Weights of a small GPT-style language model, trained from scratch on English Wikipedia: 20 layers, embeddings untied during training.
Each number is 128 + 24 x the weight over its row's rms, rounded and kept within 0 to 255. Layers, rows and columns count from 0. Numbers have three digits each. The size before them is the row's rms in percent of the matrix's.

# down: layer 2 MLP down (transposed), 1024x256, rms 0.329, rows 794-973, columns 0-31
# up: layer 2 MLP up, 1024x256, rms 0.161, rows 795-974, columns 0-31
down794 104:139156144162115144140133130130143140149066100107105135169100159147145067109175102153127129143129
up795 104:126107146132165117154132146124117105113108105064142132161115098135113153150196090104084103097095
down795 099:132120120125142153175117099115097152138087095162114142174113110140139114141124078101141125103068
up796 031:108114117119076146107110129178092178133089178131084125089115095107118120084150118120137125145129
down796 040:114153138129121162179129166136117129144174104104135107134171149141096145193147080127100133136142
up797 110:109176144130155165130136119116098123104085135154143120126121126130141145134156123109114142131108
down797 105:115116115114150140147105127110153146103138130148117168140143143094121154109117115131129141133084
up798 115:098152138102108130103085145128087137140092149115101139102151129123147136132103124129169145118117
down798 104:098112116148167140166146064098144139125130142094106151154110128141110122086143140135095066141114
up799 113:129129131126149124115104173107177118116092107085134140121138112115126124141086138134079098129148
down799 111:137118121109146124085151154087144090117143143046115127095118114151104115173169112129107156076143
up800 102:158135126119169167139124127177121138167132140130085119125116098099149176138192097151132144151124
down800 104:144133107108114127124096129126111120114108173115100102118089116096130134064136092135163099149140
up801 110:090103102143159132097134148152159133113098120085171105189130121138119157101155124148125091080157
down801 104:137103159110129153098116139151144069158102090112131119127149130158125087121152112098125085110173
up802 107:111136067119131076130149149117096108121160125126102148127168103123114118079107155124177166174100
down802 102:102079169118091132109112097122128141136117127128127139151125147143122152172152127127086077108160
up803 057:163137146105120121099102160076141148103170118135101115136122084131095134108140117157134141133141
down803 079:140085110133144104147138118115111099145175110136129117144158103145123092149094115165082137127117
up804 096:167093188142089131123163129123155171157135142144137153081088098104113138126135118107138155124099
down804 103:120140124125140096142120114166164114130160152138144155105120149123124150134170155164122131152148
up805 102:148125149086118133143139160126115105153156159136087148128167137124117135144104142113108120182124
down805 096:153140105166147137124127148166151127128111098093153089087141128138137160144153168137150101104106
up806 104:103138168137110069140126130135114127124134101137127091073154120140163111102136128136109126188115
down806 092:127117092132139102174115127127158164105106119121121098106104126129131156136106169115078162161116
up807 091:124117160108163122145128124129129133149147105153136154126157089099155093146155144100131161149138
down807 101:144130102121150136151126100056146125142110062119130171138096132149118152152085124151133130140130
up808 035:166112170102136114175127189118109138124117171120121149108113098123129116115128104156139164099142
down808 052:102127078119164119111143132095127136163100134181116126149142157171139146094160130126164117137130
up809 114:104135099114141107079123137107116132125150119096140134096120100097174117153106137158098146172146
down809 108:121129129112118119126158147109135139093111139177116154127106101106109132124084146155108119183151
up810 112:073151152106150135110131143153161132121130149123125117066126148113117126098134096148157114125156
down810 106:099147110104108160162181155122171113133108147128085140086101154118086167129157146084106063147105
up811 104:096072134152162130116089117130185144109142152119093152102129127086113096105105167163123116130182
down811 104:118144113163155115143130134139110166120183144087129148144097101149106176138113140131140141140124
up812 112:129124122147094123091128163143143161133129139157144063115121138073163137110133105096124150136149
down812 109:093131153120154111133133082122150118144130148134159131113127150134137130122118109145117142161125
up813 101:093098176167157136127081111146118133105108150090171159128125129108095108107122113152139123131120
down813 101:110123140121136133134121138107128116090106121102067144161160128116137117138131120110095116110144
up814 104:159120106111096136131137111136099091121125110151120138108146111123142081129126099116121097053140
down814 105:126129109157125154152139120102150121096180158140157108109095166083121130080158160134085146178145
up815 107:105126106124148129131133099130137113088133126159099160124163129129142138119190117167158132134126
down815 106:157152076139131122137188125138129120111102129082120133121105120157134143106109150091128160132083
up816 106:162107112101101109131130131104139121070121095089104063128135161099117131128111136133111114154108
down816 109:132142100140149101161072087125136066089160133157128128140101145098168108112142134123160123118149
up817 116:127111115106165137120142135132188139127143161156106182124157120187123094144139162127112176153123
down817 114:141134103142118104131141111173136143131173161149129143101088101154104116153144086125128146137112
up818 109:118135123115125141102157117122077147153112147110166135126150109162150135139130120119076114122096
down818 102:180114113116159141099130112132102140109145101161144159164107112118171100119118133121106113151098
up819 107:095126130147143135122148125163073159155147154128120116097169160111114109146149147127096155141121
down819 107:166167112134167091090122106083153102106116104151150154111086137129140130103156106137142156122137
up820 106:121145138118064114151170112126130103148156124117154141100144136139146147102156127150077105143138
down820 098:158154136094146106117122150071159138115119131155130112160125143154140120104112109120151150148150
up821 101:129120122111106158111108123108141160130104125111127117148131136167122155168078114081175159131112
down821 102:119120096158103107163148089082124094144125131114099108157143164151131119125138119154128149140150
up822 114:112165137117109125108107099105099115145118105151118151097136080141112160136114149105126160150141
down822 107:144127116131146159167114147149144106123105106149158135147110154082171155135121145096106140147145
up823 102:125154138125136125111142130083153159129131111122111148119160130137159129106167166110083146149123
down823 097:171120129181151136156156139150160130117142152138121107164085128109116147130169143126134138147146
up824 101:123173148089109095092127098093188141157093137141107126138076105121116150135120136152158110117140
down824 099:181130080098148128096114101119127152116116164192133132132146087153126136116087095125104110122110
up825 051:093117151111129117133106093109123124159154119142115143125095109109141086129156112133136148144150
down825 072:097083066114118155095149133118143140124128166098119103129147155138147128131161161104159084102105
up826 102:128144136139149132181088158133139123098122177163140170136130118066145154054132120114139160085137
down826 109:118121112135135139174152158131152118145162149153125111129134103120115131105142122087136098118136
up827 107:160140104139158119118159166142183154127137110155121141111116086118151161133111133131122132123128
down827 104:127125132116113149124158107129103132132151138146112138128135149140124120097107158146106160146096
up828 102:126144123164141124078139158157081116107152161136073082128116115135159130086130136181163132127136
down828 099:137123160126160139150088074139124161091139107148164117098131150127144129093160147133101130087135
up829 101:133117142130132168174121148114113105134109166128145118171115115152114131098144119138165141094109
down829 099:116099161114131099144133155107139133120120140107095126090136114166087142118154116090139086128149
up830 111:145081180122178123133157153129127131099119132140113132138136120100160109110143089095108143158075
down830 106:121158140108122171126137129099110108136112130155150126136137098119105157119084102123119168119138
up831 030:141145119132152119160075151180122168122164135096154140132099102092148114139111090142111116153139
down831 041:132144149133144128159174124137118092133126116140150151060160134149133137164140142165168116074130
up832 110:087162117105132045127127139143124141133114174105178087151152131168124122117121127124112129104136
down832 106:098139132162097123106150158167103130105101130135142128145117151147113129151141090122104174117142
up833 105:105120162136119120125151127184163145144111205141133170114136146128167165120085168184135117122161
down833 104:093124150128172156122131161126118116145086108136131109122109143124111098155141140079122138089083
up834 110:112071103109115111144159144134117105136120091139111133086147141113158150123154120109140052120152
down834 111:107113092110163139089130138147143194114126094109114117095111158086100115104126155141140136143123
up835 094:112148135125139116127150111107130141094139117105154155148090128117095122113127124163158094142130
down835 101:079094112174145132173137138144150131097116079128129146120129124139151140145161114157195137137134
up836 105:128157156145131101133132146141121166137107106139165167148115155147120110131136161134140094128154
down836 095:135170061120152109127115104157148107146166132113110141097136136157122148109121127166120107144141
up837 098:129086123141085106164146129162159113145135100144147123116150118140139108132099123135162154125179
down837 101:111090111126169126140115137148160136119159095145150140101084145144141124155135101086119108105126
up838 106:118134119095130134123133143092144146142127145134063118145134091154145154162098133139137123129104
down838 103:138132126129126164104120126145078126134141154128131124070110100130158141148124089088134106089134
up839 105:122132140121161134144130123139155115150175134131126125114126126201161107134119130116143135115108
down839 106:132145114144134120173122156127108113132141123135114101117157139131119171113104097147113095141124
up840 101:135144145127106095158113152109134160087097069134146165138089159143148130139147148147123147118147
down840 103:110060123124163154129134131095130121157120117123143144134103141114111149168118186130089130123126
up841 101:159142190096174125156125154129082175139142091140132095152118115139133148119154138146110155155119
down841 101:141165120150162121100142133166136183096136104113114108145113105079123141103141112142123106100121
up842 110:170131145169138147086122155122164110123118123141093096130136089093134112096152067162176142170116
down842 103:137126165129076095174157094108128113143161086114116104136110132120129188095119106130129083140157
up843 103:117122107159114114152139112118101164110125111106147099132136130132146112097128139158110104136181
down843 101:125137128147112113107121143126132132126108155121141114119098128128115152121082172165146096092121
up844 105:136102116143105167125108120177128136139125160192111149123125111127094087140101116153102096139148
down844 097:136093147122144136125130141136144118161118092099079155158146123131120112101158144077143141094112
up845 111:133146132133165114165181097120121162130107134131116093104113106148145075159128138165127160153152
down845 107:122107145147110079090170104120126159161114111126130158114148139129132131126132141079145104097085
up846 107:130122112082139117116129097136089149108095112132147089128125154133122095122109123122143156145103
down846 110:131109094110177103139089094105105113096126095107123102131111162157153190099092112153142092135101
up847 103:181092127128085135140094119146104124126111132105181138118135116122165130120100136125155137088124
down847 107:121150101123127180107123159119131164109058150141130129168106140174110130145172113139133133121113
up848 100:130120129137143145148143136156065170127122116127106120101107155125110161115131109133148120133100
down848 108:116128138137103118119113112065122091111073126109154128170136151142072130132115145107155132147165
up849 043:137084170090094118115139131137095151164141107159127184073140136113127126111180121141102115145141
down849 069:166129080127122145128122143139184133127152108110186111149147141097111129129131150086104140111122
up850 118:131108130186138167101122125139116097137097133090142118136108145140118158133149156149152152135121
down850 113:087080145146148120136116098069117114111128094127100096105104104126115139116161118173174111146101
up851 098:102140114126106148114123193152149113094134135063163167125187136162100139166146154153160111122130
down851 100:117138094111157134185149160099112109145169111139082118101177151129099143097102111125136142119167
up852 108:096104145106108109127133127142130124131116174108129089098155144176205139140160128124092167133115
down852 093:084124069137139142147114140151133146163120137115101090128096167111101086172138162109117096135104
up853 103:161104115112119135184159124146158103100116129125098116124170130135154100118107115118122085171094
down853 101:125138106154178147130111084116122105153097110156195118142093167119122127112131148122164135135124
up854 103:145149151131147139115120124114102171134147105145116095123120114136123114142119155101128130155164
down854 103:098116114117178091118102132116165110153152118132128126091132123137131123141117172126124141062108
up855 102:144200138096178159124109152145071125105118096122140175145132148159140128115139144138097171124122
down855 099:106124147123113118135134116119102127148084147127156099161137129149128152132153123128163136072121
up856 087:092115148160096140144130134163139124131050160147128121089138122120121097120136104141145150149122
down856 092:095106124120130187144141140150112088123123135137106121089143143151119161083079120146160122132147
up857 104:165161089124121151093118116102108110129111127065121150115155139074134136116137138128160129126117
down857 101:117132174103145151112094103130170148103106117140156102166102117126117122087108121138116149115130
up858 098:108090091114158132103072145137140131134152132122089149161143130106079128147119126147141101133143
down858 101:130113057103166146134139103145104109141116112158095100154131154156139148139116131145145182170178
up859 096:163158145131121126151120143139147150130156090129147177114135127152105112148119148173144160131141
down859 100:149091155134148091121164160108138116119086074130084132159143145134124152131106098140113114098128
up860 099:102133150039164075088118181101110160102125099116111185110128132131147117157147163096123085118147
down860 101:123109095126108166127144145111130132089104090121133117097115152139094130120129094115143111113128
up861 110:142098111126086119125133137107133136123095117190113143144118092158150133144110121156138132180109
down861 107:136159128136146114132144129117141138167142108132138102113120126104133106123128115151105174104120
up862 101:128127135154122138146132140173149128099109156153125162084125142147181103106152060097140137139136
down862 101:094136174107121120140099152129179096101138126115138129160144107160087145127135116162127127115139
up863 034:171182160098141137131111151185145068092121116111153146134124150133126159121142110146156185117151
down863 044:136103151164142143129122115080105144124147136123132084129099144141110136115122164101079156123137
up864 106:114094122106123124160074129146110113097076131125114132141177113113090144111109124109137148143136
down864 102:121138122170168141135145155112143146133130142136159150115113119158158156130144100128127101163173
up865 099:116121097111089128123190121117107151136130136140126189120143144115075151090137153115133148142129
down865 105:095118109174109151128160106076108146148116143093137142139114141123095146092098133151146155126118
up866 121:141110134150128110157133160133129109111111106125107144111137149135129144088113055136108103151112
down866 113:116107114156122141111127061129126087126125164104119131146135125129095128096097066146120151134150
up867 111:142117127120141108094107130137115128183150113112139143083176164097148094117072090182155090116143
down867 111:141106117113132117166133090102167079141165127135126121118098139109086143125125087132155114124126
up868 102:176095108134057155173125123079125145051104107140145139110130081102139117168088104134145145111159
down868 100:146122129113112142137142136104149125101112155166104127160127125076100134149168147111120131084198
up869 028:161110129126136130092139142148093144117158158085123177124124122103129103177138137130122162122130
down869 038:123154163103129117142135105143111119144111130129102150145089094139158123085136091132129141083125
up870 099:127156145112149107127095160152133147107130143109092153104155146110107110165072103107112154148157
down870 095:131079139088133132150138139124122145120141159167107111130150090153122105109091154100129124101127
up871 101:122147116151154130137096116135139149142124123098107112136130190132144101098093125124124130116109
down871 107:092116138139131122152097102180080132153133112158146146107103131127143145092129118149115131157114
up872 102:105138120089124149151131152141106128123089183139135112112097140125128144147134115106165131089185
down872 103:114181132128161159132124136158120097084161157137087175137085186108095145116123138147158144129070
up873 092:133113138084081121128144120110105186103128160149131097108150150102130133162153122150138102129122
down873 099:128085134163143162111143129109113136109166102140126141115136138159116141106147134151128137167137
up874 107:110115098133154124122091174153125087110161118129140093116124089147153130128149144164100115134113
down874 112:123138101170101140086092137141117132089121142129126133098135136134113121101106148113103058138105
up875 103:183118160080159159125158110133072108122126122095162137111147136088067133130166153124132148122123
down875 103:126164116100104137114109131095142173125156085061108114149082092168096132103104135102132127071138
up876 109:099154123094119147132127107125117114095140159113142118175153151161111077096120109126120149142113
down876 103:170112109136139139084123150110150127184152133149132130123115134144153177099115136114143153095097
up877 040:108146177100120129105137179145134152181134154107140103176143146137128113068136117150159118168132
down877 062:108084078137116128101100110120114095117121136156154066172133150131162121118116115097130110105118
up878 101:109119142097129158115114111154104122114120100160129144120176149159126121160152146116144126134183
down878 094:131131081125143140143131154138160137120110170141151128129123129125110126133128143120082130091120
up879 104:160104143113085123121119147118138082128098144091112123097120119131135161152130140144153140119172
down879 103:157156134139121167147123145136129106164085130123131137148119129137143171141145138129147177108127
up880 093:141075167056118095156105136140155142147118099096156104128096116080133147113136102145148133115124
down880 092:136139073143144138171116137116187124123148119169083170125123118134140157108150129164122123126097
up881 101:119107149136155123155113133123095110130162131104101124152143124115119148135136130120147118143151
down881 103:083106124138106110101089080120154117128155083145116134187151106129112137132161158114116106130162
up882 101:097149111133143131170103128108129110108086103142096146141134072119160140130136114131128158147125
down882 097:072098140106126148112138130088132114138139129098131125137137138096107106152123165149132132132114
up883 107:146110088135129114112150191144118093075120127115154113136094119069105143146166151171137122089078
down883 106:114153113122139096132160119132122121129136158119132137153115161143179150102185126108093134140071
up884 102:141098125105170154169140144185131132109111161139129133088123167127141095137119099158163137152152
down884 102:083153144114090094114140132148159126080106088092142103128118145114101141148155108107121150136135
up885 104:114124118111143095128177113142102126120156107119115091129167120149122119157160151131051189150100
down885 103:129107097143135104135173128114117136147120132113121106116142124110141117130132155125124128137096
up886 101:136142137111154122166109143107123146145108144114071142157127144104102161104135129109126105106118
down886 102:134145107102108119144129153165132093077133138115115129129115084119126164134131121175140077128131
up887 106:139093155133120171100124131117148142114140140088137122130110105119098159126138104128132100143119
down887 110:143147075178124144125111134163130115139139121129129101126131115152063176120125140135139124109109
up888 110:134144103135124143137160170097128094119098116160125127146147129119132162159137139135145118101102
down888 100:094157119125148175166111139136133108141124091133115124152124136132095134142149113134138120101108
up889 098:161122123097133128120157131123117120149130089119113127129124143093113136125152143143119098154112
down889 096:141112098118191137191102134090148148137118140143103119129096165130107137101136193148116135110107
up890 100:170133145114133116111113125117098134119096184091133132139135144115121165090103119137129147117166
down890 103:136097139087096112074120142129114130146107084104131148112149140045088146133164166144114102142147
up891 106:147116130137125154094109147139162086124147115121140112147148131156133065130136122153144133127161
down891 099:120151148111123137152178117096122153132128133177121113142120113118123117142089170117170129128115
up892 105:111116111122146126141105149139165135134117103095115127141137080061124118148153113182133096093130
down892 107:122132122134143138142108105106095127108112137147134104110156114195108102137148194088134116148147
up893 109:093105121104136131135114160115142123147141150041162118142134099128153131160163165146083128131061
down893 111:144140087142117117109136122161151134151115130155114127092128112178109121124110124169083122120112
up894 111:075164162097101123122146113089145124096064133141105153102092116163135095138092088146110137159127
down894 105:120094086122165145146167133139153128132127151155151131095146133138124129098115142106168119107132
up895 111:105127134049123141076123095100125127121142126113155140117141091116134094136157162135160106110159
down895 099:089111137135089113119072087123153161116064149111154153114093132138083144128175146139157094117169
up896 103:110100132175128116167079126132131118165119168121110201143142126146104105164118105150154116119172
down896 101:122167094133096109141096135110135131114106091134120164135136146178121106156104086177128146151121
up897 104:119119133095174150137124171172152124105161182122138095075148154102114139124092098104137093159091
down897 105:149149129089087133149159183140167117146132096146081110122120153135139159115142096120128096166098
up898 099:156125089105152108151121116110132143116150111105117121096149130104114122153084076095115158118100
down898 106:144150126105116160141132122117170102139087126131135119112100121139120127130097179104153118112141
up899 099:118173137097159170122157125154179148149118130129134133132160118137116125084148122128119128142156
down899 105:120126099089129100142138096164196161127135155164097185129129111134112102110122109119146118151130
up900 105:127105142114099131166111098147139123101112158130090131131120143116102129134126164131108111129111
down900 105:144094149143139137124105155151121110110100126110117122111089121142112114093158156143141086140151
up901 091:149116146112161124114108151117133096114124119120123126100114099128121126127156106131096119137156
down901 098:135159112141133155115136143104130149128095092161135132150150162143092105136135125126124140175111
up902 101:123154153124131132155156164129144072137119126120112100072161141114086114074134072116122106112198
down902 101:117119116122116136082117112109119149106138114155114126148117116063143095110089199147112124110140
up903 110:122115130107096101124115140168120102097136089132151166110134103144122108111113105153110144148142
down903 106:119091135087090162145107164109160112118073132131119144136126126131098136111072146119087155142149
up904 027:169113168081105110106133133174096140136146162132187129130136127074175173146126098117117163136144
down904 042:092086141117129157158083141123161144102144144116129144151139085156132132112115135086120109162129
up905 108:159139102129156100142177104118089163121092142123085100161126139136131116130145130144142095139116
down905 095:144119124159104158123174134139157147115156143155123146117107101111131135119117144129069110127135
up906 115:145124122095106122122089140159151178152123135127116126157137099134117135144099141183105129147152
down906 115:151078127102129127108133090109162152163128106124093119115173139149126149121136124104139150110097
up907 094:105097138109129151126105128153154112091123142146081132124123112156144116095153129138119150151129
down907 098:152167098142118118145123131137129144117114149171158125115125148109150121149128155130083115107125
up908 093:140110142161135094136163123085150137144122123135142137113131164134144127133123098123103115125158
down908 103:129093108155118158149112106124160145132115117145089132097142160144170104133140129222116095132106
up909 107:132157129128120146125166081129162174124143095122139122128130089124100153105112099091089121152130
down909 108:127078155108114117125121121138141149108160120103160112178140103179116121150119155127131117051145
up910 107:161133172099155145113102129116134141102149115106138097147147092081120122129185102155153132113100
down910 106:129127140165114151121103090125170104150095144166140118090131117133125131132152148116157125159059
up911 104:099125108118145143108123123092153138106134128099135158149122142108134120149105176132180121112098
down911 101:111146120129128147154156158141115168170113119122149109160112143113125137112105129128142118140082
up912 116:129101098108144098097102116108140119122159105120121125123109118122142126125156142164134176118105
down912 115:116122094122121130064142126144139140128123112157142088141095136125138140144054134149083108170088
up913 109:117121157102102181118145119121135132105106131100155142112153112128142106158165080137145119123110
down913 110:118138147144120110154120127097150065107117134130165100099107093084129118149114102094105092123088
up914 107:115164135133111148108135155103148134178123142131145119100104149098073114115099080153122141150151
down914 107:130125120132115162123124100140117109098135100205143129165176124133123142113127126082123135164114
up915 102:143113122083154122137085099133149183160144126119094115139149173091121118128127128122180155120108
down915 104:124100124085131103149115129146138100145122105103098201128151109129132124156160121106138110142092
up916 105:115086121099070129117125173131094127124121102136142125112127112180090070069099141144143164128138
down916 102:077100120166132096147175108083143132122128122186127114160126159121112150123110142129125121168127
up917 105:132137125102145098076110110190098110133106145067118147127085116080116128127140138142141078127098
down917 105:107128105114089140101134110122128097119125143136098129096166124133105165166133165127146177131150
up918 108:130168182134173119160120100099203107120122117097136128118152157099120153158153131102111172133183
down918 104:137120174133119100149102087143139144103127176123108120121139175126167101136070174123136104169119
up919 110:104114134091163116072170144129127131103124113145123099082130094122110126150181162130144134151163
down919 103:110146111188119135117130111155141100171149135129138089137101116092166140121133131137123096122119
up920 100:107126143149118142112174116089121143132141119102099175131100144152128135117142115171116155138146
down920 103:095104097167100189141151133098151111141112120125090119089098124148138177114110135143159141116114
up921 092:124118116169093125119126157196137134065123088121114178112124090092156132131155120126146101136140
down921 094:116167087133162123170123104118164118169153162145162146122109136148109114114141177133073127128119
up922 098:139155121077109144125120150154144166092147150149099149113125142099174129130138097152107126155116
down922 103:152130122111143107147129151143127146136115117158139100183137056130114121142119113123116128125113
up923 105:128132124118132137104154138138152126120124129080111117103102159119111139126134067143091153154108
down923 106:116074116139145111144124136175113111126128076160127167130134136124127124109147154094147124121109
up924 102:112110146121172104135120096136125126138127140129149137130137115126131107134132085148113126110132
down924 093:119093116076138089101118184130140136119156153145108110150089112147084112112133141115130077117117
up925 037:121151159149120115137102146116140121111142139098142108100180125116140132127182110109189179094112
down925 056:125154110139109146114131105122143155097107159121094133150118119167099135134110137111114105151140
up926 114:157156149120145155121177114166149117119137098145059126116122146148104106162189107112100145135158
down926 106:130175118121109142167156143144162086139151140114144146122127124124114123126152098130139096128106
up927 102:140062148172137148176148141137123071130153092140126123115107167050121146142123159156162174126137
down927 106:148096105156140162150118114147106121099144144117091140139134116149116130140164140142175106141132
up928 104:110130125106104113121127113142145131120155110165142114145113122122142120154114152132142085118132
down928 104:141122144126125111084118108106112146153090161162161084147117142126123137138108114103103120083117
up929 043:108178177101114088128167159121156120147143150129137108140124134118114098122141122111161122150107
down929 071:124090154091145133127104106120128123142113101100117079155121105163118133175084138132120122104144
up930 104:133134116064141118142119163174116116129132136170095149090126118118158126109123130148133131155105
down930 101:103103073130143193118134130137137126115117076194111178124116101139104123116103133089155123147122
up931 041:170127164103153142153167177175119139127157137122134131159132119092130136123110156072150137123131
down931 064:138138103137149096148101102107117131154171131094092147088105106146132108150084188163124161113166
up932 072:143142132117153097152073107133161126102138120149133147137125107095140142111103133112131152140120
down932 086:096156079091149094146115128093139126124108190129099133132172145143140099144151110117134130100123
up933 109:138127128125116119135153100127108105111126152152147153127127138129169119148131099135103150097141
down933 106:131143130156170123152124142135140122140128099075091153132127164102126130074121096127135107095147
up934 098:109117121124149091147138160157159158123145133134121134124184116111141117129146153139124113110156
down934 097:134167137119115127096095142116132147142158123166103054111142093145137121103166131094085123082156
up935 106:169139105152157105121110122140097152096096146131118114107151093144170115145106099169129146132156
down935 103:120113142127102122156133085102143126119090113095145094166161131089152066172055110126161120156127
up936 036:114154120108127061145118133161152148146148135144108167145155123140145074164134136099105139167120
down936 052:140117111166125129131139142147134062144082121121062121160110106102119157112157102130121115165125
up937 115:084093110130129147119148088117125174113114142151156116091143140108121128081180078142131104126143
down937 102:150119131152147157132158088138140160110129125137133159122137122131088138123116109079097133100132
up938 102:120136157084110169146160132105096123154134113108140180148068139119156134142143109130111073135115
down938 098:129168117157119095126143098117113149117115086125147090184150152117134111123110137108120124105105
up939 097:111101157137104115094112153124160132099086154130104103083105141149130114109145162135137105134173
down939 099:158124142101169188109181124122154136094166111111121133180093138124188143118110156157116156128126
up940 032:137163138085180085117106131141134190138166145086149120109078114102128085126121109178094136089112
down940 050:095118096144103163156098154114130123170122077108115100169132145082139122103162135106140135138109
up941 086:133133104105124090149147127111118115126108152134070159121149137131134164129137162129114135140152
down941 102:127091162129113139117114113128149115096104147183143118177114138086158162102116124110161164099112
up942 102:108126152110142103107084151150137108096104197140134122144154141127200130127176088171137109128156
down942 102:131107163160124156098193135103121136137118118126171139141138131162100124130109108137150123089135
up943 039:113141109117155150078109176180116158129138137121171093122149127122148073115145141129165174118149
down943 066:106132144148107133140153083140085107156109146107090082120099126135076151123166087115146127127129
up944 111:150155151105150145115179081136085150128125165169086121115109130149093169162128087108144109116167
down944 110:097134119137152132087155145122115132076148153120123138145129140138142104118145128133160101122128
up945 094:152160092166147119143143160143140169106132097134143126107112123139136092124160071150152106123081
down945 100:165143128199115132101103140085158107159114153068110114084140107151104094150133136098150148122131
up946 105:153128132137122100139142115115088161072132100151125148112165125128148142168114134168141136141125
down946 109:101125120110104121140127102114156106164130100120099101124115133109181156168108129126120118120110
up947 108:135141144156156150109085143192109100146114104122128160125134139129156124147127082180092130117144
down947 104:129080141134157099105144167145151107141119096132104137163119127157082142124112127087117157082094
up948 108:126101154125121125136163166151114120112098119150115102101136125135128135158159111141093094118145
down948 103:104118124155115139169050151089112103128126141110126136126134117125084152150127138120110089116149
up949 106:115157131126144105149089141140180162141124197119169172121122156124140118119134113106159094121187
down949 100:152142141113104127124128134140145085108133077160178159159114160127102110102135123124170163167175
up950 097:114129136106113151158121148103169165117100105129149102149113107107163112100129136109140116099123
down950 101:102130084162124102134119100119130140145105138144145088107134151119133124101132164138143085143123
up951 111:103107129145121167162135094124071115113162116135117140124119117107121154184127129099128142133179
down951 102:132093124136119152178098105155098101161116159148109115127177140093114126128131103132152133106132
up952 105:155099101138158127157136166147110144117102137110144136152102151168153162126143100123135142109104
down952 106:140133125121142113157125110088145140120093102134158129195146144110093124170105121140130118124116
up953 099:184149162118115118161157117099125120159168133084121162048150168119094140097116136113129118134154
down953 106:126120143168206077152158128132150147099123131124145126138123095169130159150098136122131130136154
up954 111:128094131093151064124081105093121132124093129183150085173129130165135150092135143121161148110114
down954 107:097106130104150110092117147059175089085142148146108166157159118146110100113139136119117111139121
up955 110:135150126101149110147103162167127125144185101127114136140168100169090092117111114151140169139111
down955 103:127162081124154122105119107160133137164095146144123118147090106121119077173108119147114156146134
up956 108:142116156110108119133133091170116089120158136123156157165116095134131126101140124129127115154126
down956 106:079113179112140161134123134130142124104123101131091118148132099124137066148163140098126162152123
up957 104:158058125149102114114145208106054159131149121159140107144112106167124156095116146125153116117155
down957 107:136113133127106163125117086134116114107121109109140127156129156124115132147108150119112126122124
up958 106:089135115109099131147135168170147109166116149172135123107130176168125157104092125152119092138102
down958 100:135117104135124139106131127086153086122168154186119146110123113161113141099107133121125135143120
up959 104:121177098138103124099106161171100139130134159106120171099139139120140130167117155155149133082133
down959 101:085152091149112127132142130143147147168117072117136111137136122150074190152133146152115133154155
up960 106:117100143140165106124146123120136122130142153095137129135134105119139123149113117155182134108121
down960 103:144125139069140077155158107104143133122128154158172149105149100140172164091151141109112123140146
up961 108:103137186124114082137128084154117130159078122152154120135108092155127125099100115127122156143123
down961 107:110151124135120157121119157114111138133124135100122153129112136145125147116158139117082154165166
up962 120:123138100124105104114119158162119092090128126146121098136122153108111123143127163123136120124104
down962 113:071083113163139139129121128124159142094142104118138140119129117088111137119093125138136123113176
up963 102:093105137148102142132060110125120082127097169115175165098138090115151125138089161131132123099089
down963 108:120121132099117156135121128118121146130135093137142147118111170149100184128098151127123165120156
up964 099:116078124156134101120110117119105129182114124115154112070146097113116123117182137178138168169141
down964 106:127101120119107108103089156159140146123098146110132162133154162103106145107162118135135118112126
up965 109:141102131101118148104105136136143127173110104161147166140109126148158143146125145117083115126123
down965 103:124126144168107122103162141107164131111108138124124100099126112156140096124099117145114109117120
up966 107:114129116159102130118161155152099136112088131102121114102113108153158108108176105159116155112169
down966 108:166142142134082130159143136146161136129126111155095116135158118109132161117150130123081172123148
up967 103:143115116133139105156123141134108133112120115124143109131114151100131127130089118111123142099114
down967 105:119153142102150102124112143118135115124136133104096155132117137131170110096144105120105127102095
up968 114:153118164090109150152109122136090114149130156163124103160094109105152115121149095127088125113123
down968 109:126095107174123118148127099107133112078122135123129114105136104135152124095069134121128128151156
up969 094:110125141142115145106105122096143094107132151132154068104114162079133116130090093106095173166110
down969 101:126124147147082114125122118121156126111172140124083129142118100153062149119138174106095136148119
up970 109:135124129117081096129120125114081135156110117129173140109118084127099158093107129134118165142168
down970 105:151171086172094124149145138120149180121149132125189154152150103110086157119168173152141135101159
up971 102:117152072091066132106137130152113106141143136152121160130124136174131128097128066153134126108178
down971 096:123170124148140097120133141146168116145114141138101124118117150114145120141143097137124098116184
up972 096:138109119157100130141112122144116160098110113135144158149137136156157096132156096105120146091131
down972 107:134134136121143113150124127121169131172125135176117145140139120102174083117139142107122120128150
up973 108:148125117120119131092147144150140100168133117116129109108108101123151110136143099148130094119078
down973 106:113108142127117147092089124130101140158152107133128113094166157109194111143149156127133121141119
up974 102:125147139131107127176129122150144120107112104159163116128173131164133157161097111118130149171139